config = dict(
    d_model=256,
    n_kv_head=8,
    head_dim=32,
    norm='layernorm',
    parallel_block=False,
    lr=0.00214,
    beta1=0.9,
)
Each number is 500 + 50 x the weight over its row's rms, rounded and kept within 0 to 999. Layers, rows and columns count from 0. Numbers have three digits each. The size before them is the row's rms in percent of the matrix's.

# up: layer 4 MLP up, 1024x256, rms 0.107, rows 384-483, columns 128-191
# down: layer 4 MLP down (transposed), 1024x256, rms 0.0706, rows 384-483, columns 128-191
up384 104:461480534501482470468542479476428509477476539442603484497500430465520528497568505517499497481476450478651462486501372539517547502493458479465554367431511562511443499535437528530539422480447504
down384 084:511546546472450394462455419622445565498491503552598540527554571429487554462482472495504501432526459495487494569433428504591503516508491407477527362502544532376528589415507602420596494555504570
up385 089:412541456483475495442504445509515596507435516410514450516524499521511574520432486498511474498405450545460556492512493524469465434480515518620501454450479458480563455529487548472511487506401534
down385 076:560598465561459434539426481552455603508490498604561543511473420489453473476509558545527489432428522514501478488474478494464554485519496531469506466557476534495524527478511608474457471480518546
up386 115:490568471470522439473449401393580458540565552504433499445539567519493549574479515525628438476420468493454588489489492443464516571480477526494550510534474477542527475537469510500526532541473507
down386 118:507412425550498483463531449495534469493542479524444492590465582484486487599454523569487397470583470504474522505489585427414537543556592490607431483600410511522456519459604400483469561489548625
up387 078:445455487516569429444570455492582456462545574565506542506473464568474560477483466550554493574435366517443552597491482456412556490490517526486389564493501446439517460464455433583624500534517554
down387 096:444458486521539423489576467474576452515626524564454525465495499546490549486546476542535540605430412510481481561435408520522589499469536649506380447472488467413495419460507570489555486507476575
up388 097:540529465522611478511487411424591386463495521490521498518513524496470531505468473438575556451485506535542573533499429618560591519411473568459497423478479499445495411531525559559605459600532520
down388 113:488443526559474534524422565575446434442450535490487423549508485469425506577497602533492463444514363563448505498463461508553549521595374503528378514500583568484498485529454514535535400506501433
up389 088:489536435494525435464544482444532412493540580552504477425406540540487531533521506547501575513478477584541540541458466568482542516459508506531459516538547484517510390454405539483576489506502531
down389 092:485483481503538416488546494477547392505581582522428477467525508539442534510463511500533592496490442518466606570473453570521594440470443573527412430517439487458503446468489534533595477508451481
up390 084:472482437547582508517491533489573649401517545532479498438474528485558569434462420505502567609481545453522475588463557533422565500498538538534531519493452496365454474443521547442556550539358509
down390 071:502497549379566441530496368475499551487458551392477477458492438575583555459484481427433476534477468585484577509466590485595540480561456394537601548530488564479500529552464428534360488508537472
up391 118:508495454527563506521533570519509499502593449439468634565567461496496563536574428564490495483400545494516550541498510521451483542553459509469432517508570509397443466645500446528515526573521451
down391 145:501507513475534455524412531512447536437499457501499535465475436468543520431414505467595492357545614460530560545497534561518535450500494444479559484492532528547578492484451413484486599571496471
up392 117:452486480458537518511478554443510456491534475487429510422474512581507466479586438495554528472403476577463502471499395445427497528581619477503505389509479483518456509567447507527493403515393523
down392 105:454480433491459462501496552529557589603414549547464461534484532548575530613393485560470602533413485497406512426507511474472622514486532550519566488503583523480502507481474436445530529459565487
up393 118:476498515481486525518485447550454473576514511574463527570492469545540485455553524691449464468526520507503565488489492576410528456439455484480518451531576452526468482541514517518469615546447488
down393 129:514500459495495509525528527555506505535578507564579420547482500550456503439478533464468572475369399475590563439452468449543438447436481547484541474473552465449516510507472492596424511539567557
up394 118:473474527507474507537563573542450473515562482476383607509507470535532454446473488465452466463433480562487540511462424528506511421398500511498519504526513544500468510547488415532413544578456468
down394 142:571516545501509473551549539545464547531488519559488432541529453458454399435504541382448560460436501538513467464454399541533519482432505585500494469466533475464523507541471560610434450597592495
up395 100:453519524443515509458485506504565441496494553511433481528482485541480475544496515560561538462374498530429611499514551494503487517378501503461502446509522472427489505530460453447509534493492523
down395 102:548470443498527490513535527435538441507584540588543494464438395545542492558506452558460507575501485489491517464421579527520442449520523446539443516536495533575436544459503440552424482488440474
up396 103:524565411569487446493579473504639524534596521543399464364487498506498516557549455435439467576492549574418503446451441503370629460558502547388528513598557568481452508560494432560535409494533373
down396 091:493421513544484547460433527486463590575534592475459462554387545532534588462560386476521521507536530461535510535463501506538574519409521433484504603581523432441545489503517537420548586537439630
up397 087:524463396533459521502548548449460460539556558488545482544510499541577485561522483501540420470482514495490508528482490491509438508532616642470569629516491537513465482501530560538505452555532528
down397 078:566494577589436540529514485489447564559520544479507491558466479469454460418429449551551502521452398528503391497470521501560456516513396485567441478390512511481474527485425530516478498467649694
up398 120:430480449519531486467561586509473551472509518519468554474567540542447474477450534549630481473397470503429582498508483442503485476496454563554527471452504480493480491570401509476575454581467508
down398 148:478542459514510447467544590432525475517510470496519548394469527500459501442540544467526525603491484480522515551517393458489540510515589484484835556518539487485498571464479491538520360537503455
up399 107:514545535579601345582528556489565483561475510455416514458500606609491473453489477482507444544498511584560460502547471474523520500400388447471497476441631438539517458479490554590514550513471435
down399 115:561570549472426464571468448494523585425446439585460610500512564508486419488419440438527613473541513536476500569536555540486570488467565540489574486395543361427550529483462524513451502563555566
up400 098:487473521402506515513458461550598534392609452538447431471458525610442539525499474512506475498504529512452433441574493479428478492482539493465525481451533477453482507529461420595476458577448515
down400 095:485486589533490506561522468456440554478474477455465557483427508517468405362568456471421540551548422568502357449516559526591463527522508445451412455464577376448500552459610410452452520479615453
up401 094:454534477423599506460480536475488464421593517580503509364372453569503553420554480426473509433488535593531488529556477440397519389446593510482477484441525464575502516520449449573537425555405424
down401 084:511425479578562446491514536544473525518463431428481482550469515513501482491539448571533539504469360490496565527506409481528552513485478410517441425435509466429563446514526509399618499461528648
up402 095:540454399494510482514502519481503536457506516511415512499505486574512500531480380448507487529509496527462541485488487479384436643504561575560457510419507561540542537544423381476566580474429522
down402 078:452525439449533437565521540349529482452525558550472448460466485541511493451535424551566584573451500494425483560538461468483475547435540532568474558486449625466450474461569566544576498501505554
up403 095:432437507494483489485518552527526514584502450517459458482587585567523488396481455538535498400438509639492503509545471486493490477526594506448486460476424451511465426601461570472580487544407427
down403 102:517489511560470398526532487541510539410546504451571467529532547503465423538421577498507575633376549528424508537433459465535454470493487565539479611435490491444421497520478547537517606495393434
up404 083:480501486512548447397622429413458454446527486514497534490455520522515600584467467548523506570494415536469594620484508445440553511528503575546454481522488459426463431468494557519532531554528613
down404 099:458509512521543419478557461455541395559587576543540570462510480600495523516521506532550582544474433562449554566488477546481520473433481584469426441470456454452483415513492566521525471531469513
up405 086:522468526444472465452511499466556469450536556493426516385490523487442570548528483506496547490467556497533501457471524523401492544529615470470470421481518526480431548513499405542459402462483508
down405 069:463463611459511515489569451520509527559484503421433427521482414532563497534444465416449519453469360571496508535425525472519487573448533423522463489474562583484508483462606517530577455519481590
up406 088:488532508460497470510546562502619453604499494495443521380443526515468596533476558491361574458421485506566520486445416560571500452492522476516500497517599502461542441564453496538488447446548405
down406 074:509446429554446556558510538499497478532598489460574441491583516510546496387511499538497544529411447462495538527578601536467427476478424485596564524533430474491567536463531470498518479506519604
up407 110:393463408481503436509486544473473549509574473484464504456536519502476457527478433480540491508418491458551461549447524485531556456576610524515498522421554523423473491530507497545540426558484529
down407 078:433469566506486533567604471461401447501505413499435534424538483523519532562499457515557513458489549484512506307513474477506592436496515606463498485444435444423567495442515528516513475426470509
up408 091:525473470508498409482516479489484465416541568438520537497453524499457515501514523484494635508491537450475497549482436547443551469506472575491555458488513445502503499542502558539511575484473595
down408 090:499525582492482558521543482485454471485469513560470447429456397434490480455522476552437511533498478553466516429576551470479483566460489463555538498549490525490548451551569479567446527456517445
up409 082:598685471477478571573567512514483541413484557551557458521532486575552473469504538510475498512505529474461426470492479446477617458527501542546432524397511578531508479511410476522498457508451458
down409 104:396354565463551499460505395498552452598575523440463542506498540450450446471493446525479463527532506507490501499513542508539324493508549491481368501557478525400491601526512510426523537514618535
up410 087:459503469565567390407531391463592426513510563546519550490473524602519510511449475498555551517435472528529577605459470521479554537457512555555434492481479407475487400483485493511543445533488539
down410 083:470481490533522398545532483526566385486514557524500537489516500553472535565514468507513597479444452556493606556466484529500598452477469588485415441483465469436520413517481519521579471490473551
up411 104:458436440473526409559498451507565517541567614493437580452514557518499545526480510404545541609446529480532458560398500528434525493569500512491526537498524526440442492587489451580490481552557487
down411 106:571536448553550429491522466544597577524508515487486567518533468471503572488473502454502446416435419421438571494429334473483508485569494466506629530501528580514482453480497520517502468470492511
up412 096:467458552515511495499458432413490587337468504478449569452595605522487439444508387515505464500490439538489583496544521489423506566569427515444458375516552510374557456512448536428462478579508486
down412 118:494527484524541536535454521549373501533502490436563359479359476438496445543443611463479513459568507429585520446489558505547486497453546432457493555436462429517491515561504586457491457480571426
up413 102:504483485553536484524519440499559385447479478464464499566530533606509419518363560428593644509419404506591522512484475487447574562468456518653478508479445470531389478464432542560524574524516506
down413 092:502456396550501473508591496517533387477510468509558482486528425477487505490513481510473521520510489530455376425526520516534661595447451488506525514552438530489522478477432449469449481414542482
up414 097:463510481540533480447556491502469481513531535454400584518531513503537519568476534509451470494441439516562501566396445512532536500562560442526536527484550581442519451606487437604440464489462515
down414 078:501609527509493422484539471535493491563501487537468476557478461520520469602503445471508543465478563532541571463430480512468502501504492495472525508465466507512458473541457497632450538494420480
up415 119:466513453489551384474554487513546453504571552525480546423456539539492534494496486531524528453449480515491529575384453532494598538484504501526483467458522482489522412498482466513600485544454585
down415 066:487488487532547406516555493490558452461472550482476580517545503562563508504509610458506520527428470487522374493512434494573510481505505568515395428482510504417483431518476608550512467454491506
up416 106:513533399488509420511502491479517471520434522678499518376548477545438476568469481500453624514466476502481482499541516430556521454477498606540479399415557508513599468459540558514571467494527495
down416 101:520485469561521544502488516568477466509499525539476517545587489512521572454490399468515468428560477503522542455525543426479610420420527408404516485447517424470527481546466486508544521441452424
up417 090:475465486451532456478497551521429504477529459462488454401605526504600480504527476535480496569470599498587567517511473510551577503533511459567515441519392445398409474471486486457544396454439449
down417 088:485467519434517453567413546456509544475533461470500502440509460507483464455446542431548513539544372555481519481534605426546433512541549595483462439548463629498515549476448427562607546525523556
up418 074:466488473557563457411549435507518420483546509598426579466470514568438548457428483485582452543488484560488567657486532528475571549525566551477467526413565493461559448519454493488562515541572518
down418 079:463483465476538412368576508478538382469581546476447563475507546559544534498490495527498558531464448621501524550529449565418531481428524554523442481466502478445501453559474512529543442555404481
up419 126:493543478519548423532538465425580460513518485472475569484528503514469503431551339516536568476447421553518578500528442504491614459473579564471524438470547507498510442563475578544551454553461553
down419 155:464484577486464520520434493542427483454541569511558377445545608521586466593534522551447449522512527482534533580473467490513401555529426514516446439481423562445558502381480381485445526431517456
up420 083:412481473566468465492553589462541520422617519431455567515577543546601472471516443403532495597417530474458521547487496545420473499508480495574517556600472589507346496507523472528522454561435591
down420 087:556446504515538437545510512505503528518475414478504470499445495459476517562501631515431456361572608552585498573478521453523504559531561559459486382399569453492513549353469557477528422478604443
up421 104:445450496384500432458454488398538553420500439513510521358547532576525502465535453571537477517448485542445459488484514479435485566535600504499441392573583628506562492583508506495525502618436508
down421 120:630459535548458513537456567515471512509536522596576439527469513454440548495430530508509583566524472459477497525479494501515533476440457505400510518446485489496438500545457524423507404510549462
up422 113:537530499537594495503608408483601480473595421481423557410506484560465568493450430459434575476460490520516492475463492530474611486513560488495495455527563505398508451568493431524556462501528408
down422 101:524505434497473521545514554457482534450545447474459521446566472590479450546446551520444541578546492422509441485463476517530616509515501488491504536514590497540503560498492524470460592537494508
up423 081:485469487530530485455504454389560558538616520602597467520518507500498483524500519505499543413381478473510548563490503444468447572594519502507509461471486493520433402488547522536565536476526506
down423 084:546486547424404518501508497589405510386338544490475473451524540577531557509553495531497435452644522476525468463435486540508549470445491448498528537584575488516460540459491471486546436457599447
up424 120:531429407520566490526528550517447480595534513490482487488419495536463491509450409491521526530465514425520565482518400478574537590522525512521515502480542526536526445517511389532536540503552622
down424 137:483448465527561399567391541500485411525485518380469494541422509487550452593470535549535458495415577511455484491483407586525618578414480568602456569530503526480460478460606475522572501497514497
up425 090:529507454525587529450547517464505554536468541557533471509598530590503450576558454499479545642487513480501548453441436549441471495386524499537418479495579451355438495483566512561596402542489484
down425 078:430499485515491454531561495516510466504343545475576428506435552561508485561468536557470529326455506491468402503505538463577557524502521512519421559505480494478499489445599526490463538529498492
up426 102:480515461524533426401554492451592461552543565490404500462488504483424561453529441619599512507491419524480561541398422532428619509494478554462524456425557468448516480572485576495560466468424479
down426 050:485528479521385498617523520509502502506569555533500541479455597486532478512554573467500533483417549413463437534518580459536379539513562523541468523476490511613515450428514516463483454482519623
up427 104:513463390573518405494506409576482497464551488533503453524513472525436604522420505452454550531492532416496453573459518534618589521510590504430437534415596549477599478486595535511532490539492484
down427 106:502540485564519477548522543551440433502488508518556454493496474567495463570461508475512495609462531568448467537475487524584527552487508432520491528403542479409504496506561553516396430438505471
up428 117:421494495458522437491507577483530467509526532607473559373544451514561514469465510502530504490504505457521513468472400425399424498531567474509518520500506496538491479490441475545559475501439455
down428 122:554504448412481514509521531433570463474614507525451409467530421549584502481484493546504500581494528507564538522451353513471589483517515423468490476539552456466474497518440492599495502464493564
up429 116:403445502494531435503555465489489512542440494481498519501377515630473446457432455511394567468528444507503503494465530511585539530453429517422551498424588482505544472522510560568590436581544524
down429 141:535424419490491414471523517492593439474479576511525502523501535510423463361478547485421423429511524516529481490481459496543557578506509608431427468431542467499512523467606487567641529513545493
up430 124:433461486498528492409528494526529557491579600482479578530547567527550606478534507507567496458466492548487563593442479496351438456566514444563497517478486499416459516583453428478491528504418516
down430 110:515524475476523424427451467589511454432519518508485463538491464495591527604483546473494564526553529532502480592434436522440460452547509518485554516642501586444425454524338444532399511546527551
up431 104:463525472399564534501513454506469501503439534531495569432392545488491512488485506509539535397506443474531580586494488604570494545541498465438439515426460557532505483430452549436551538471457577
down431 111:460476567363445444481627480501542549551550535574478536561508482449597435338528554519437435487457542531458434454557516486444540470455528377541427475511475482523390479465470454484542517540465486
up432 093:557503518462505470521448522491510466535547612535485423446483515568454484489464514436491456520483462454483457534490507434538515464481509533603533568490514525427597475526580440571545493511490394
down432 071:547485444493536575431495517584494518510511433430466511458562488452473477474518418561538420418692428436560492398529556538484455418434531379517494518518564534543483528472490551482483548461510601
up433 096:475501508543501497477449513511545515506560456491528421455561537625488480400508533635437594545503630516577503510497512463471545493536521537423513434466397497534527483564548490453515474495510446
down433 079:505524497572470476443579560446473427531485434385516637356432430501560554491415514530524422536441497510407507426511499480447432540472491496540439542542533539490496580525502478628484531497482475
up434 097:505472463571530518449510467637541354552522550461512511560429547512467582547554532551556490398521484459511468518454505473492544384460457595491513469489552501496453423555478440486523516465544564
down434 091:487487520525477467422504467507449493542463570506549549640569427545615544450576476542507430521523468534506467528508509429494548498530463480458547611556591531588458547408522435478481474478516434
up435 110:465490445432510424489567507547516496517525448522368504468442555522488458501523523501407504460483424479480460476479434512510639457483551491493506543525568567436610465454562462528537448524461534
down435 100:500497415589489507514448563508579424520430475486495474548605584526570482365505478504559511510510496426480591463490462519495491504489454467541456450422430372452521516524473482482567455444534571
up436 106:441455437454472499497498481487555484446467459453477570415470501527532518541465524537493562462332463470582511489520507505453545427514593421499447488443515519493502514524433518503593573561448597
down436 078:478511515529531561451607491490536532545461554545376448460440569475519409480557495536538562459474529521468526426494457458490525453485455447468461494467387526464465478446483501386457395490505451
up437 093:532489508464518449494506439616509349548482608537489565548483529515492498554609478538544452417582426506500505496544512585419529500430457453426576527466421424522575457442521486433507519502480559
down437 088:533581543488467451550527608487501620541556577469485513474490570521456462479429469449473620454535390452488443468480502451571533563483585501545501538545580520411512418543501480540483459557516461
up438 106:472466508525547430418568452496522433534567515514483517453460521583502507502487453526532571452457457549476502615420476485515537451476548571504474453486495439460553432497480474525573509568530483
down438 071:480510510517516392505608495490532457477499560493475532502498580523515589525537522511520559531417441504439509597472455515507576469503514579521380494449425464384509472539492536484525393520463478
up439 092:490500489476465515379473435518433422515506500412568516444530488494572560504512461462541453485457521568486602523520492425414574393514495558546465467498435502522411420611446512486499494604502539
down439 079:558518559466503473428593552474554573463506445538468461578488491478455542490545469546545568547443465522518435541431491460497570447519452402502521453465519502470409551568539442431518506399521374
up440 101:371495477602478426443509579516500490523505514458427501539426610531439465441467495540520511531447472634457478560453535577502564481479472519531507513557444490471508473512524429515666540488507518
down440 092:462491457444497531515442618530505566536590481485544442585503494553482523606466429516557527533319431484446525453499520573481491557425491509566570489530520521468467506548596526455522515588499566
up441 116:448484464502490525438588557495523426484567523524536559512408549540445473533527520566520551531427569496447503494449388509448533477571599520484516499489484529434530483575511521519567468548447564
down441 080:382554435567449470504472457491444505568595517461444578555478524509463489409600519543515460557454496527473606477521579489583516504466491496425420464455505560574473542466527527545561521441504546
up442 081:525570486514498567502484509522502534502436475527439506453474500484583476406589496560558528429524510571485547491509480515479597466527522501485528486461404510505517426583544556457504520463514477
down442 090:397476563458473489434483519410404396554534431494481527496464476506449525510458492469461508566487423443541459575567609440470432572521477457508581534584503510546520600369485505543555519476561554
up443 107:441488494533514506527569513440584389457516539471465544458506497569499580553445537465509534565486560469495492520432495527516495559439429492569485526478575574485543494484448435524493499453501581
down443 055:589473464499571499518563567471583582481514469510480564641578505499425512482442502487556450593501476491492478519476438501508459479463471507510452448503566605501546467477588516404448512489512584
up444 087:478562511542521492473495556509582456527498524527527522563506506481523517519541603546510568452435367501579512479479511451475487523500566479533514435482514471429604445457478501470543486499425564
down444 080:507523418423538465509508489460455551460468458501565535460445529494540476523516451582612575441597548558524448440509466460449505537477461528528444572515417508502513436470576434524478538523537486
up445 100:512430458449494530353467484339573439471489518510567466551493467483457627507585526535589574482471491461565555527398486528450522446571463504466475398556490466538574509546585452485474515491551612
down445 120:572449468541470509596469573564490530538486480581522357467535461557568516566494542504504454462454441505432531436466495495499557470522501536481443456520508534489459461524545466560486488550582520
up446 099:477497504388485460546509535511462437462537579490517571454559486584533500498584451605464453523430478498472607490491471547527505535507468566543439501555475525520565462559471501562442525461554611
down446 087:464516487553507451492561545475499544463516460539543579551497529513571504513499473510492511493461445518610579428493506558548507581499399455475461469473504538515447643416457530451486513441505493
up447 108:449552422483530459435427446480420598444440442526532452499526442566496522599497386563579514587498540434527488561536390531491535548584507431507485524518485541516426495448518517526477561564408563
down447 105:488515479462468579515572500397475431538500468495546470530445380478429454592487542507535483583475462511488509528547531506549538487558515457501507527501415531453499612474521450545610520431437498
up448 082:440476505495490514505487496589546506582482564554383444478553590525455427504531528452548500515413442480494535490495519480541586532463552448533488464517494532475460500473582549490457404517489501
down448 057:501460439533518576503535508420519550523554395412513495546453536467484583420499430491578486483496518562534526508505498371591459458517435416558434514466469472564466517533536462602617573508498516
up449 098:496490468480484506573514407435613547476552583563510503512507541587445608464512426450496493495510521475451470530497507623510536488459456555559440488526468479552475405590420406526567610490556531
down449 083:447584523521472458557480510523471579605517504495542592512534513511521482439557407477442554456519563538553586427521511468488489544429473545548399472447486438492494451603469471487371488584438531
up450 090:469588398490559524495606494509461491532512427544491536471477526524477586499495511509462477489483477529557469613549511524464499478506554476465560521458580460426524507591462414537474509512491471
down450 085:544515506456538540514451466549381570513489440521633499530519396558522481387488460478490451476490483463503503561537553487448411535498534538465342524475520506525509489552509450456424501478433549
up451 096:476417519434484503502521428408507474572483484523572566552536482559442464524538468585498508450532484541511466448516520529498510485549555456491500499509490488522545463462552431549569414457483614
down451 083:482498508513485451540587434504478399533569525527493462515501520438516516499567492541500511402562469497367519578530584493507487556480491439551411500553501597473490588416630446429517442428562493
up452 081:488445502536526442465535458442587421543558545516436518447477485535505545473455417536509546517495444516450498589482467534500594536452559473517452525527487508576518414477507445522574469496470583
down452 093:480450525558479414477544463474596464528543595577469489455552514554463548482475504515538534560447458532477561531445444507527529434474449610511415439485481461481503388447500545554553472544438561
up453 109:424488483612519491513501482545462564572479455597491443510569555573487460449409499552507469529492415504425561449550508399509532405530425578559534486418438543421491445490465618476546548538552520
down453 117:600644521503480437466526522425565523485506523527503552531428519522509488546484586488615441475480396550393518439525561475449548594436405382469567463504499424552439522467482446549492454553581493
up454 100:511543521556513531534554566473466441486520533573530513487624458575453423494521564522470536558425497519477470519515481490565545496457449476564442506539478536476598487500529492580506442523482558
down454 104:503439549521422519421431476499557535545443450540554478573469468370522482528582463535543454457477453371520439471511487554474508460519489477538450524477384506495516536512480552371517480518467528
up455 106:487515505598544449456543531498543457545468521511575523480494538483504558401560452487590543464449525537503521511521428482431581362536533433509459564461530489495522456600417469453578570504450480
down455 110:404454582634453483513462498522570491561621512541556521551552469492550501518499591473627453450473484463466490534512462542387510481461489528511413463504471498512524456489546542525551502535426665
up456 115:461568466468546534443506535535478462512538539526504542526429644502493544549477530534533499531427467524533508507459462512419502421416581494524554523421523461445546441566438476492495540509370538
down456 107:518491400529406623497533538510471419484490538571470575554461498564527541399512458522490446502482528470547405511519402410428503462482539487525499548399470514500558491576443502540492576559459534
up457 095:508452519549511553470477404470533495363536483456561410585444536538515529439497409599507528546446506507512487483482511458440524496516584508536424578561446541425494481606530394469454536602490517
down457 069:493517498442503588509429533430457493543511465499537403510664489580457512479527526540468503531443473576478361556567487536556428453596482507514486448581519514566431536494514416508529455468589519
up458 089:497519495525544434487542455489526420468523587521503507471486463572500606504465453536533555565473485535479543589429474517520557495457529557487402408474512427507493437487480468511594556559474470
down458 079:516459517518531395504542435473549382523562612545443512489504525551477569467521447548512574543452454560451578552455455560523632418478463594493446456482452442477453409443488552511591502522446537
up459 106:504553474496543403433529452446622433504572599546441514435458512583510535498479479494560586501501513542435537583354440560478515522476525510482451490481536436506526376531441423488598540531445524
down459 075:491463509535468384536548496455596429471524534579471613509508530518507523556533572497526547520498458558510579599526529515501538487496488585461400433482490420432504430503467545536614528483498519
up460 108:499467520501562508482546457454547509449631593424535524492471442495324538492504530505439526469555470445491533509490574557477520576399453514471499516474578539521501450506557428622526522546454510
down460 099:437584525627549485515539544550516469472528458475501503528459544515508434543537522505544515527607522575506556499493521458477419465493580560510474506495459494568446460437528512501524458448575539
up461 093:476548524516485467300511553426476532450468424590468452542405530487462526462557536521525507461456419571507567534470510444580516493466542528483495502486473463521429443501497500539529465521426454
down461 084:404532545531476536459510564569508521514435546488486595491472492452453569433544560409386488504492420467516563540539549538550577505528506446526391433477499492428526441432560533513480480430552530
up462 077:472566517440525536557467469409628429522566547516455526482363558509524481412498491501475562509424412515571505486556473485441525492395479474446483580449536495524470464491404496577481481586379483
down462 102:419489461527510487495453561499434605479394441511528503489536523497474533422475535504557424462540456545458564469526503537459484446497577443589461640497478463540463529450462420523460442548527460
up463 096:472418464512451516404514576444491519539527495543506454521548526569527436442477492441523474555424541468459550529428482421417472449572599508553462568455541443527471468602482488537458468508382492
down463 098:592477443431447496544480417512491476508474566448502414459452491400550459481539484478529472481593475503548498564464480524464512539568438599575546559562448471470361469432502443541484591439503529
up464 106:539478526567510467514628439433584453419433529455474504422445549491410564424479504478517459476428452534523576557496517549479624530598415503499508452458536412469531468477551525484616509552532560
down464 130:543408492417467489380573428515424494497655449457401477491463480434506480487526523486490542490446495436438534442521496479465568550534529416562386527505494567521456456470547450512610524535391600
up465 117:456576477578543502532524455485512464527532632480463539479486595475497519494520446556488475427348533565530504544465513587559517528504492534487506544452526545399495485582471481575456516537504406
down465 135:460608507572439453488454589498524574528430508584514458470519559479604489560604527471439493468483472541505575461485501476486475531544499565505564473545575464538518458554407508453546463517553537
up466 094:490419488529531511489543472584480452578531459483547500493413489449378509530510420490478518545538421450510484517506394554534505408541487547545501531502436529525421410497482474542540561520525590
down466 105:527657589519474474478534595472492508553428529420547475488584500490589505505406483470489471529492468504442480597517497482513502566473472536456514441580451497540541591493471536455491558466462524
up467 095:504528456370465471482422413487529406503483609461470455458565590501504455545497466579584585478488529566589622570515530575578505529512579456550540531500446423467421529489513535477519399469584641
down467 079:475579573425480460524473524489497576450508476566517495515491436474419524489557519405464472471493451541537487537502558556495551472543581454506371474450497521513550526537523538527427519517447478
up468 093:494488496545523434490567518531526509492543522579455487469458591594477541509543445497603495490451461558485522587498451444445528446524526541469414493524484487379467531530444539498497509556496567
down468 074:473508473492477407430585486489505402484555547523467526474511523536550547505531407528540601556463515531494484512488387604448520459494619581477412416553509465441511465515497579525510453471403494
up469 115:425572407457549558477566508493568470490657455527440540465513555571464440515450478558461453533473443570502454456475467498465535510509521547564520519561504517479425479583429452532547489591508564
down469 125:468510439540548473510562581405522386546554485481482590473511562382467489484452441450465539466535469534508459404468528495496510497502557512482873581559516503474489498509476553510501477507542516
up470 108:507586520513554463527582510433498464523538495578501539542485517475421490458461386515494605501517558560436515544502504510570528522449469479590542563541502537403444439549545583493608415553506525
down470 108:533488510423355386502502577494502516579558540552592448563461490420460458544477549547431497463656537519458512507485513395514619493582541595566496528441549521493515439518534534572493407541476432
up471 090:391484555620531497463542505443449488431522476452580477557464532574495517497472471464576546531428499555510610563524486470458538585544398516523468513410430498489512463428525570555611518504460581
down471 089:508525510466399503528546551600543476471435567447536468522521538500466537530478546541511575503477428538467475504498507542494407495528415443515353513484526562431474441594461491514561530558523411
up472 116:405529463579529431473494481483481464479595524498553556515522516536517523438516472494511518553385561501587537516474442536522517512483586624487526552467477527460459488565477474509511503629514562
down472 129:437518492482459444467527558487492548481547488550575503496498565431609539501487504470557542385577566612475585427513567542490526552508488497527490479468570490527496460596382438483600500497565464
up473 095:521468489552551437503558501494541499437489604593498568483434544571477526427456500455552554510446415487472558553431433472490582498465520533553466454464465490536514420509456490606563521513546508
down473 096:482467495498572416499471495483571444473576532603475461483489533567473593475463492540529526543472466578522505507453441548567573425472460646516430464489450448469489398446501490524527516525513489
up474 088:526489497522588441484580472452573458536544474522501542424517478555557568475477476540526573439510460500433534562504480552485555542526554580488444414535479455524506425470443458535613541472552582
down474 094:527522505499516429543541419488571444539556555613508512442545502563478473453465395533533558531507444540473567576499439478465537413443460624485394427485439463503491373482463564547616532542452534
up475 099:499469556504516536408548484505526416497544542581543489576496458470485563587527510500556579504516497460459570516501454591483419439503464489520531455417419492545534517509534438511562599437439474
down475 108:492455439577393463540533567570577518463468518505461449494513511519502468484471528517492483547467378463541445404490510537479476500517476485494521491417504469482478524447494538505453455544591556
up476 104:527493500573521426492488459411602493543525493527444546500433455486498562530446387578453462481498403480479454497471371540430539430445438473615524523515550446481397511596468397439494568589492471
down476 120:551513512507441464491531509479550509537462594455532511574498569506472550584502537504404495578542483452467468515517538552404411494613521461542453527544521478429519481452595535481549535478394481
up477 107:449460471549593417451575500501612441510578587534490553438505590573476489497480488504522579529441512486485481534410444522517545530507534515520466520490485448455530405591418480534592470597521535
down477 076:495534475541591381493582487472520483460502549473478601528438584527499494549512553497567523608446498526543394555438455472530515483416536580470498558479532485387494536483557550556489543491501434
up478 094:499570482489557531432523541520470456526519509553473493393436486560514517455644523575534512475462531563583462462471510535462445464447576462466424493507541554526533444485414462513492536523512503
down478 098:469413599601499527502502556450450423555482497397463444541517507442412531459412450491543474454477498493502465530471507396515587439535481441563454490571495471473455560493471434520581561432509556
up479 090:511525463534485519516540403506546440475553463529468450507548583476437516465516509431475612600515544493482487476452525420401551515500523557510511449563521551530551545508493521522572478492492585
down479 077:546463530445419453522492463455552493500380461456507560476493484400470626518517487461476507530525452542444549455530559437479407512480481518587430528514560535543544433358462523504475503371478405
up480 109:498484512498515453518503611424479518511467438570515431426513422512447466395480536547507485491478586490425384517453420494552518508515544587518494529487478521538525501475467524555574414590484488
down480 118:473442505516497587520457575527434501464526561443514426479507542506462478608448537509467503499413532439610515524435481557583464537503501465433380609442538499502608556510415472462438495580504495
up481 119:440433401491503501423540541488508492467579564552383532534435528488439505516486478514476450483421552509510492528468524527529507510492450479513550559475510527401491495588467428539570546506447558
down481 113:404513580437473459531550467498571468419517416478534456428571581443460530572510476493489585483458618526524426542538433507613541565517574507433401481509464519485521583409564535437582516463543497
up482 090:531496408519580463481459466527485506445517507463544508470496601556475471465554459535434451475502443581493512582567438409503535515468511483508555512491598406485461489468432432475513499530533510
down482 050:537519553580527475462535497518477526541480440530433536564470518507455474459445485556437499530524386582511516387474474493503480510531427478498426441490460408480514527562504521459590514451480469
up483 152:439471465508575398481557514411508523524533496525507544434520533564491450507450537463605545548437462523416541503525420505468515505518522575457526484503555477471573518556453520446543451596479489
down483 200:462549512575522436510527544396414532585489447488588616495497570490562438463491663456605515515477522375474520515523421513508550432586509449488431453467513429550557581533529555530471455521507550